From a checkpoint of a small transformer trained on Wikipedia.
Architecture: RMSNorm before each block, rotary positions, no biases in attention or MLP, untied embeddings, normalized queries and keys, capped logits.
Training: a variant of Muon for these matrices, 119M tokens, 3638 steps.
Each number is 128 + 32 x the weight over its row's rms, rounded and kept within 0 to 255. Layers, rows and columns count from 0. Numbers have three digits each. The size before them is the row's rms in percent of the matrix's.

# q: layer 3 attention query, 96x96, rms 0.126, rows 62-89, columns 48-95
# k: layer 3 attention key, 96x96, rms 0.128, rows 62-89, columns 48-95
# v: layer 3 attention value, 96x96, rms 0.133, rows 32-63, columns 48-95
# o: layer 3 attention output (transposed), 96x96, rms 0.174, rows 32-63, columns 48-95
q62 090:168176168097160151147118134122148102172148132131102112175190114105098068089168122115177182215185121112179125121098147089115060115130104128168141
k62 112:111132158123149149142128157131110200066167130181175162138149114105074122105140172105130121205138059122072145078146095117116100135103162153137146
q63 106:081163156173151098127112176107118161143158162181118054135127073167137191182059164135171151122124134141098127163108100114126132152138126097140143
k63 107:114159207148125103105152176126111118138159149131190075153095105109122163153160156117147137155148071146154148222186108107084109176126141130140105
v32 102:181148134091168106121107146153113109120176181163140128092143153126153067112122112096175162091151163122141176118108145161160121066152106125119192
o32 100:141166092080067195061126094145096134133082112162165091167099113120178129129115108143132119111124130136168115120136205116182082117134188128130127
v33 106:133208096118119215091150130133110094151133162175157125128128191162115080088152131175154169202101117141106175120109132125147124070104128084099113
o33 100:128059148104167105163162038181157107151139095117118137153077171095082098087120168173140142107138134091140060166110165114131151119110151092161137
v34 106:146106110124124129194163094080111132179132117119066116142125070179155151134165152114134160127110142042144155132135142070115138110099083155138151
o34 108:122155173127120121158139102072104113144098103180120152058136164127147179131104104107152059130175145129076148143101149078140069119164088119165126
v35 092:089193135191122098114083165081098134169140168091153145179144110134104181113072179118143165128094147133132148095141116166125151156068141092108118
o35 100:101181183063206084154129133155130099144075134119121109122150160124166071124104163145104182131161117139162128162089121151113129077137082128123155
v36 099:069113109132155072079147133189143104055133152090118139111106142117132094118171118080115153171107161164067101099177113062156152147157137140119172
o36 100:104190141106092163186143178096138120111157139133061132137132163137081107171102077099122088162085107139142166228161080196132154082100087143116120
v37 109:137104138167186201182171121136153150208158154132093145142133085111158190083118200111119140154151132159140145059122133136108118113135112121144140
o37 110:155137139133109137129141114144187109088096107164171155099123150191058115178136127145094113131081138116107127155118117104095126130182191118096140
v38 110:105142145077151090151076150090084194134094131145100100113156175102093157091123084153124126146208237130154154190158150146149136129120128067128143
o38 104:088191138168147108061110104103129124124148117056205159109166145133104164099096114113178175127103098141128120117140199135130117147113136184128160
v39 092:159118040092163172139092079129095150131147163116102102156127139142143070055131184177108117116163158114145141085111086157136068109118178142121102
o39 084:086102065148080188100131049145181072133069103136152108128143147073145133105085112140123105174081138141146139079095140096122160118074100096136147
v40 108:085161153143163179168155146122090083132071168096141125153144130157093108174161177083147100103131145151129089071069114128095045123134073144131123
o40 101:150116108109107124152088137191110109137109128191138152182135136113177127064127076114120098139099122076144144145114110145124179095096136168091144
v41 101:117153139130081144134112107151138127128098104173149121088129107153149145181098111129121063133088164157125199138106160072115233112107172159123147
o41 097:123140128147107139078149191155113091129168150101079164183108173078100108179138135093063147137107116127097124131118131144161099117158059101127191
v42 111:146151126186143149168106064181144119114126158156120128091117096067139117146189179117108165151095123152127186149141154095147089138134186168149217
o42 104:209090093131118074048147153105159154153108080177143149145128110159108160193044106122115096128120161123121156187133154093105126114124147073080088
v43 098:177099118168067115181103176159155121119142132071102160118097105129115079157119160168177161107104159163133093111103137143109062146117147104135163
o43 103:118108120037172142120134188103128135146150114149150156189104098168108118140161088142062169141137084068074159053131147132168102094094097064121115
v44 093:182149110109152158172151140143155058159129135200111164115186137148071125081087132104120147123108173129112125057117179134130117121121232105118124
o44 091:146130128151150177133105151174178090085064096125110066134130121165135120155083099162112182086123130127141131131115140149094107229139097117100127
v45 097:140153108122138203142151158133110074102094127137125147144110114092057095114157107195170164082121102110165093152113094142150112157201175134119083
o45 097:149070069114108132159126162112155117079128057093168129118117098144160108125123110134123146159108138040108138088139155164117181131134112097175086
v46 094:163160114089081123107148129067130117136155089175146078152090112148117117141192198190091137142109046137129147173110154143146208148198116141088152
o46 090:208103149106159142122136069146167100177120157172169125171147115107113131151169124113182159137187155110111127110127098149070159160117088146161079
v47 095:135136090160108115106122101222183086153168120103102162068134116061125094143072132150132204193093116123119145129158130148089155105173086140090046
o47 100:108105132129116087145150117102155123101128091129147136143113091208134188108137145136075088138083091143122045178115139135101139122154112108087170
v48 100:167112147125143162094142143184125099127145160120136177171149126121142094147099070122144185118168057134133155084107150120117130168106106118102111
o48 091:153123153151080091169163160128138110134112106136133167131129151180135144188183150082088116114107130139149109115187128094159119143104135179114122
v49 084:184133145099114119119106136096110206091118113068122089136164131107057122114155067150054142135114138144131071156113113166135165122129101122102119
o49 086:092158114116135100167110148078158092147125173127136194145181092083154119119129148113198131149077114154085126141126122125150086166142168083112119
v50 109:107124180125086164108153128157095124150144108104110125054115143180128124135152143166069159108152164120125138100151124142071057076140147152087102
o50 115:129109108140090121100145099160147082123152081161121133184133141172154136088110153171193057102108182137155102074094110129146174092127142095091131
v51 099:074094023135127155120143139169156130085139173119104125139130119149203136084125123120127118146103089150140175158190117093170121142093122146142117
o51 093:106127159136114088125130105136103131131115168147162104069158098184073093115148114138101114124164106092119133128106120177119098104086150128148163
v52 101:090147085158075141107203090136160160116196128143123137169137141111069168162156168127141109101163147102114205147089124163126110161146132098196100
o52 099:126085233129135083142102151108123120157134154166096130126080158096130128114069114124103134175121104081125103115134175122059106138138156161119141
v53 097:096105087190095094152109062110152140130105150126146074134138145212052131120124135078114150090151122143073129088163143108090122095116061109119150
o53 097:126162108141164131104113207128189100138158181109106081108117169084095163088143138147146103166150113134183136133162119057115082143078103147127141
v54 106:154132122150160178108127132123129143080186149121122160102051153148143084114122140114177104102123128157173115135132076116121124083093161179198087
o54 104:115112090101060071093115100117124129096115130128111176086123156131079103147141162124056162167144112109081110107131130163159096199077114106080113
v55 095:150119095167149148120157146157096114167158101095151068118133099118097147115102204164150125126127163103077099158149043119083145157111192112093148
o55 102:184116133147161124106083066109205073099077118138102199108128156140123076146126157120051138134120118132115131119171178128122175064119099148156122
v56 097:147083105123121126119174126129111138149136123083095063128146147172162138164093097157025146098127150141151173098093177106136105137111175129118140
o56 095:158141162166102151056130090128180149140083107111100137159126069174184131083127122104189136133138136112120175101107101098164064140155129144105160
v57 096:132096123152091110154131061148122116122138116110154127125053074140144086157092099162135104098087131175084106146156131157130113128147128110106086
o57 098:118114109080136109122128127167102147134176121102106147121136163103139159128180117184139094171167127074117169159138144134071120110184150159115081
v58 093:094166104133072107147160130085146114128149196128105144099106109107034113111115114066075124081138128088120136093186144110143113084119101144141123
o58 088:139183190092071124110165141141152148134131149113092090100098167137102136104121093104089118135100115133149116074103121184148082152161092147143111
v59 097:142166085064145159114097162094132095084180133099138150121169143137110180111065137112106161117132120129039124103107119160093134136169140188045114
o59 093:100154137099125126123134088086115074112110141196126108130102155132141105163100093142231121140116089150149119189145119130119141185163130130152109
v60 105:136142180191139100165091078110145137193184160061153129127116124187127159148144108149152124153127143146145139170166134084178097153100141172131173
o60 107:088147104147123117131171136086055115134098122146111136121152155107117116091088159138078178158131106120116148131138114079085105091157149129100110
v61 100:130197130173152088150081142195053142119114128130102157121071078132102122133101157111083129119134099134123089063150103145089127119108139140110140
o61 094:064113097077114053062101185137159110136141081112134104111178108119143134114192029110101135084115139155154129122134150133164139152085109090110178
v62 092:154124131145127102114112111128099158166162154093143175065165146155143117194172173104156108140141088057115072112169130137172143091100113154184134
o62 094:046161143120136063157098147111100109067075108204095105165097116120123167137149132137151131143080140125124116164089142138185091085108130128100105
v63 097:128088091079191131149068150136115147130110180118114119138120182112145177112145134120126027110144172045111094146098159128086116111165108130188145
o63 092:144141108194091087100102106118111144118098139155134082111095085122141100123113081162146134145121112141119136135097150103193138177165121116097146
q64 082:154178126075163141128102147148151116168112142152054118182140133056132123069119165136132185169062159138130151165106124160099119097120133162157082
k64 096:130150128117135138118141172133147090164144110130086097084127155170149136099061157104177070073068093105141074185119105145134158066120116123140116
q65 095:147121167142138079160106182031071119073169149153099112123114176138126108135158126153124195182143152097151118086084151164138063102119123139129101
k65 079:188131091138137118218117091105149134108118097085104134070140099082119160126116111161125160153174173155076164103121107127106139157138136155148104
q66 072:108169190151121181169127180167126083100095096156160097068157060115155130097080111101122158109162179140109130171126143118116091103111137135097114
k66 074:179123132117125148148138163136090118110086114137141163090108088109093094087119158092088189159103145131105114119110127118083145172130077142101114
q67 085:135169156120165153131120190060092062067119132128144069117169133121110096096110122107111142201160152132125109024109126151119097146124095167094050
k67 097:174170112144166101161144081071089165070134135104127179117118043146101121112205076168086147137136148139151163047093129138117147182148108155132139
q68 071:158126052129177102075070130090183133105164141103105148105119139106075106137138151158129162158144166094122111066121126127089128153096065208105086
k68 087:144167133116169122148121034112083145091103107034149155171114061177140123108137115173101158158124148112100137107160146092057145171165117109131163
q69 074:101101149134124172140079120110167160123147132124134201129095112163090135128144096127067135113101108137123148176147157135114115095129120077150196
k69 088:058106187083082117122126143229141094197133149175106046101102159118170149088071137121169125101106104105102126181171118118147130101114126104121137
q70 089:135187091105170097083106170112131090086098138122137108129168129084146145164153168170144154166142154120110162098088102122089146135054096133068053
k70 102:169163112172174129134125088103153114082064099120148223129153082105088113180122120106087120142154124155152125104093140206060148162132055130117128
q71 082:182120135144093094116141080118113096106070170110169175104115099144133129117179198143111145141192157091135142158160136165108054157144080152174127
k71 073:151166186168122097103177140134169138132134104143140161146152189132139095092169132093096138120172127168108151132134166089112096123135106161102152
q72 108:093098179105135185223111173143109134226133119111102147131087144110168106085023084087135092106112077164118100093128156093172107116129174116122151
k72 128:083161202119075124137163134147170126160189122124112057201119171088133107115034170146164153114089145080073097160149130123138131123142161104106167
q73 105:109087124169116106108123142180150147143162111109154145158132062146163136170164128129099142100066099130142152228115159133165141062114145074082158
k73 086:137172160155176150114081134136144125116095118088150124192160188173175130178138176091079143152139104165154143183106106120151096094150079140084190
q74 111:133190162101144146097088166166139139102088170124129126160110170162090113090125183069146125142140100097171196170094117115187109147098151101156097
k74 113:088174216090151135116160136096163150161129129142126120150159136169114077082115142122126126146140104115093143167090168090098143170123164130116131
q75 111:162151134104114146100133125120170153095071123123083093135178119055167114127153078104166122070060146139130072128164133105165138088122141175153172
k75 114:197137129187136116106155048175140137121125139127150122119143141146182137088197082091178129045108148121146156099107162122179125115131166141084140
q76 115:108127105108119097053108150154095161139095110124131151155126147159121130149053095177188142150121140164166102194075146153126099193098191151188105
k76 099:131077181123172146054158139087110170102149173121115172113113156158074154143115112180122127132139182084154110158075145071149099112099136127174127
q77 109:176132135160176121178124106105119087128130150170138071128150116165138074094091204120127109133117197163083093193143131151176124120118116144106114
k77 097:136072131176100159192142096104125182101115140066114177119126116123104145143090117138078087175110131145095174117133110084150069101178171100106138
q78 097:115186105160051128072114162123067123126171174191168147124162142122065158104073191141132151134104168123124154132138155145090116139141128102094107
k78 107:156113148137101131112094160122114114114105182186188183123147158113114106183130125126141151189101141195125111107132099149153132130123080118126086
q79 108:154127104174129127135126177157123152120115121126158094146125130107154132133174083108116178130091149168185097065095076133172070144097088118123171
k79 099:148153138141123162073099103124161143147113145156107100137100194145060145101140131145066097116165156150147195116191151137159081093128081149088121
q80 109:114114136123165163129151144144107138118142151106191130127177143144120089108192164121114166092196119054144119120151122140243136163109130117132149
k80 096:108168093147137092112137107094137186140141124090120127117114159117141126124144124099143122140161079144129121131114107241143147139102149177068120
q81 101:096149121134070067066166123145101133142144119117136087127145113072149149131166157129161133083159106138122157172168151116142120122107059067187126
k81 097:131078165139145171098092144113134107197096123152156131152116140155131150163165204051136082103175170087084152068149042131148087069135135124166073
q82 102:150120178092123124132155097110131097127149111184121171131177082130193215159147147144134152098112095099164130112157142166120128133111100149042120
k82 119:089116128126120102104122146135161109094084137111122126153130154105103149141183109157154140136082111096139144125130047100131139146127153152140136
q83 115:095121158129122128146109144159135147124160163130086106134190096173089173130065174130173112179168129084139126137121114138135132093084121102158095
k83 113:128143194105146139167121159146147101108158172116087085158116166144145051191103112172098153153130116135124143121201145078114085118166126144167105
q84 093:181147156096080189090122111125130147071103116121137104097181148154151152095128117150183110062104118163146066157144100173101142103086138111095145
k84 101:153196153088067099112177108117132118138158184114086098143139148139114110132118167126118114095133130163212125080149141168108091113102094153122148
q85 107:142103116144165095139089095175116122088166164086112108165154066107155173100135086121071114098054156146153145138115131159099138117080132066116164
k85 094:171124170149039137140125162121195117088140138144102124125107154104151077075101128108086117090181148083117132092114076110101109146095129125149161
q86 116:132128154247131164128122053114126175081095139086142087107077146079103114142125089183138176112143078069162121122110124111110146156122163098110088
k86 096:117109152172082135142108079096139144072095083150094058160114179116144130134151177132034148168141130134128116125098155140088123176111090125207096
q87 119:095125102138117162089139083093130142125139116096097129143109058114104102174201102169173106172182130161139119177074106118089152059139097111061159
k87 098:160139123124134130133161108208090119123154153143157158188152141159142152152123146178126159139139176076110168156133104154164153104139159136051111
q88 101:057165135104107038117117188126154144153121086198145115079159146133142056141127095135133119074118165079127149156070131132166084128100148122166138
k88 094:094123107124100120159088188117060153123165175110198150100115075129128124092121129130121087114120132139144158157090103101118109062143158199132126
q89 105:094103164094172130128130163098116155103119183151109188172134160098152146112048180127134102146118131163134131057166138069192086121123132141093155
k89 089:142085104121119146078133113079130114067122143131217117179129093102136123090154080126181085227108138101167105179119116153166143076115145118102157